Weights of a small GPT-style language model, trained from scratch on English Wikipedia.
Training: a variant of Adam for these matrices, 726M tokens, 5540 steps.
Each number is 500 + 40 x the weight over its row's rms, rounded and kept within 0 to 999. Layers, rows and columns count from 0. Numbers have three digits each. The size before them is the row's rms in percent of the matrix's.

# layer 9 MLP up, 2560x640, rms 0.0301, rows 2505-2539, columns 240-319
097:483537568533519600465526540499541434521516508520534549564504529549497481530454570546448505454490523501550488530472517457461511492514450581553512542497447507475476504525475453471527464448433459491534521467501585477491434553469512500486530515
099:483497513445541541484446463494466451533463468526512545513478564466472536533556462453517494530532491469564442408475510462533510479483476418471471514512453479493488580514479463465580415480516523553532571494473513453474540460473468516495417492
097:518532545519538468433528526496508520434454502467470529551498466481509449447540405483484548459437489504514530398483536502554500499489550536483546463555428519534479471490453507507491445428490521537603477461398560457502512515484541524550453514
104:473473485458557497498534477485478536545477501558521513418506553538542456512482500583512565467458463452521479543554523450511517509509476534524582451503467460538471515452459456469560550542459551491496439495464483496522479552465538483508437623
105:545500528563490446528495445568470530465431440550543443519486524478548419490535489568509486489496514496507380531623492499496494472510561517513489466417550486547540530478529445517492469479516432561588455531474487543505542497443540550470478571
097:528492515449540479415491515471574485532404478462429506504518487453449525527476524472434504425511478506507488596517471515584459545479560479478537535440554500527550436510581532532473526493472504451487531476546455506488516521515498544471556528
090:523551534501539442493519468459524527541528487493517512551523424472493496460500517456517553523513597531460513513509474561501561523505485493476512466498487524495445466451432520570517446490509427560513436583501595495499512519528544498566486549
098:481619521498544515471463395460536519499472494467509507491552503474571583529549469531445527485469544463521484514498524520539487478462507543483475412520490412539478555590521487499478450596554464495462504432548489537490509474450539496484428563
110:464529484516480502468582524512526545489488513538512463502490584465549469506525480510480485524433457508429495535479506424467554535447527481522559432563450461471502578554447482507552495462507496506586418578533505528450581467518503486581496485
095:377449533525541537483529470479580474513500503499511470489493510499539541510536591503460509510553505509525507481575462590530481495498451546546513486466531481480420575533493478525433464395510543528528510490475523510478445522516452529492482512
096:502498519501569469482529428440503498543561488492521555513521496492465467533566561506513532465499519601445504452571468457540442402482493491456455455503486551494497535495434526552537502538452565636520572464509505524533479508520598508492482461
099:569523511534510547429477475516465540527468541562488459561453567490496474522493568481505522486515497493487470530499519486571476503482522465493538507524371465535487490478520535456481545487448520488512546525515471588546544515465537564494521554
106:512488540458449519518561493452467511564476417558522527528476546516485497493607487487494522475496506556515495510454451507521461473479489543453486485559505524510525461545496540588526441477405559480482493538448455487558468530526506517479568521
100:506484502541514419485567544486489472485431513517469486498490490525559474493503502496491486537469492444519483485516501474502511553515457521538500485509523511500521430532449513464492475481427514493480457481539547539524503530471548499502538579
107:498465514474561524454472503521503470547487527440424543479464441518431504497516525479481532506474472449483501518455475496493436463471467509431491514468473480522516543480531460549505486475416443507568528544460502455549473467501509546465495483
094:515496507485498462460536463488444589499545499516385472465519494501464497492448443469497466497508551526521544473490545544510489564495510440513463515513493530544484431462442469452453494461467544519521540587468534563507480449515552527472507579
097:481505500525476433547479468432463513525473526505561496542488522462488509445555520488437480556514447542504513483566496534436507447473485456540491485491518470506558446501517490512442472513524503456451527524434483456451481451470490498534486475
110:538558480509522517481504559461529450503473467449423509523442510444463458526600541509560502522456433519507489506549513412467487533565494465492515494506460518475459520520552479514435530498451434486523510535466481462488548513515502547493495497
093:445479537400575469448494503579530441536519524495482553564512494462491500532509533582505449516478469568496488547434497560493524534503507478559578511491518482482496462502422544511544517514511487503490470465561488547495440543540530489528542526
092:571552496514471510476507485529482443560557536533458535502518530521486579524571533557539465444519506572483501464458498389466506531506459507479446463541559389528449536565542540467507501487533506563495511522466482481506494451496575510532477510
098:558522487495553477496508511436480528454464518572494493441527452512429488541491525510459541478504437492506478559507508521475458550428506483498572525494515456589484505528534527493464511483482476457449495555435447537543581531568463486497532523
095:517516483558428522508577483566539487566522493462417587517602465419527508510500490550480542479506494512512537487507416532504484560482476435472469527451487448481505469570454535536511455539508509572465513477563546535547523507550487541468478549
105:482516523465514532493555495478468458563484504472552545500526390481518452491510538520404409507479506459540497502461528425512515522503490489464585490459533509522481454440478474589499578534450491538483543457497515564570598547501502490549473483
107:487468490503501481555563469498523512490518508621519560526525487509476463492493585525474472455490505511481527578532476491528455469520470475414514499466372455429485516420461484475505460498378504535520489487521527547468534539515498549446500553
096:550515596480529510426518485490525512573520494515451526476499424538468537549620577515484457478496497516516454475455515506468543482455513494476427510407515554507592451531490468489464566500515525564456567520512467488531471458511495561471473495
111:453486494555514493407489491455517461558528473451493462560513524498492507507473490548446553404524559524494480520445441529529491519536499493475475517488464533449514550425476444523564488500493433481573437511574530584504530444439481546522418514
090:549547489526515460519544487457505515508540478480561483609484495419493548410477449536531453506404483576439505573555445442533503587522455483582453515536497450504479475539595516538508434496475498457463503437502586538543534516535579506463515470
101:489495489481523498517485462511475537510492530496502486453479464508450526535485475476453538525572516519457487532549524498525538493532445494466476423472544524530562503515516473536625460431495497538517547527452520502575434474521446516522496539
094:593495475522563493520573448534525520535533509479517535480503544430505508457534542482456506486467462496486546549506449482570576485493517505524518468490503507485475489473531499532441519561500517556497521461488493510549535506512545474468485523
099:471510485527488526462526514509487395544532482471477438551470510403555469543503517467446579509489443579460450481570518530471517532462499513486459464564475476501496474498467500396485488461590450489489537414476453436530499515528532507583452473
109:444520489504514438516525539524504466506469486557486511541463580518516476501502498591479505478487528473552480610493467501556455502487540539526559440527460445593496513570466568496483487424435451467485484553539565490479467481553533479456509498
103:477460458535463503506519492527443480479552516540426453530451528467453532528538488479538530496453549485462488535527469533501507598520493469479510548495424434527394487496503495478480404572407447563491437453463466513484511490473534523505541522
101:503497479451522456519494544453496452486442525552523588545506557460494504444457495505534456500476574537439475473441420486457576498493517522476480512477503514489462490484457491553529452506460489515486501416546585518504543437559485573511383525
102:490443509442500546465464460496438548446527394422511463466484491560496528522533515532422511518490550527517517485456528566517481521505467475538570495494483563560507431550435437455522514516530501562489512510525476462575505475552470498564498502
098:427526540542552464511486552400519529467465493469502527569445488549488546583506526520447518439488517535459474603489509477504454509529386543525513470490512394448521507538463460472549515527485564502506523485432536517513509540491514543477514515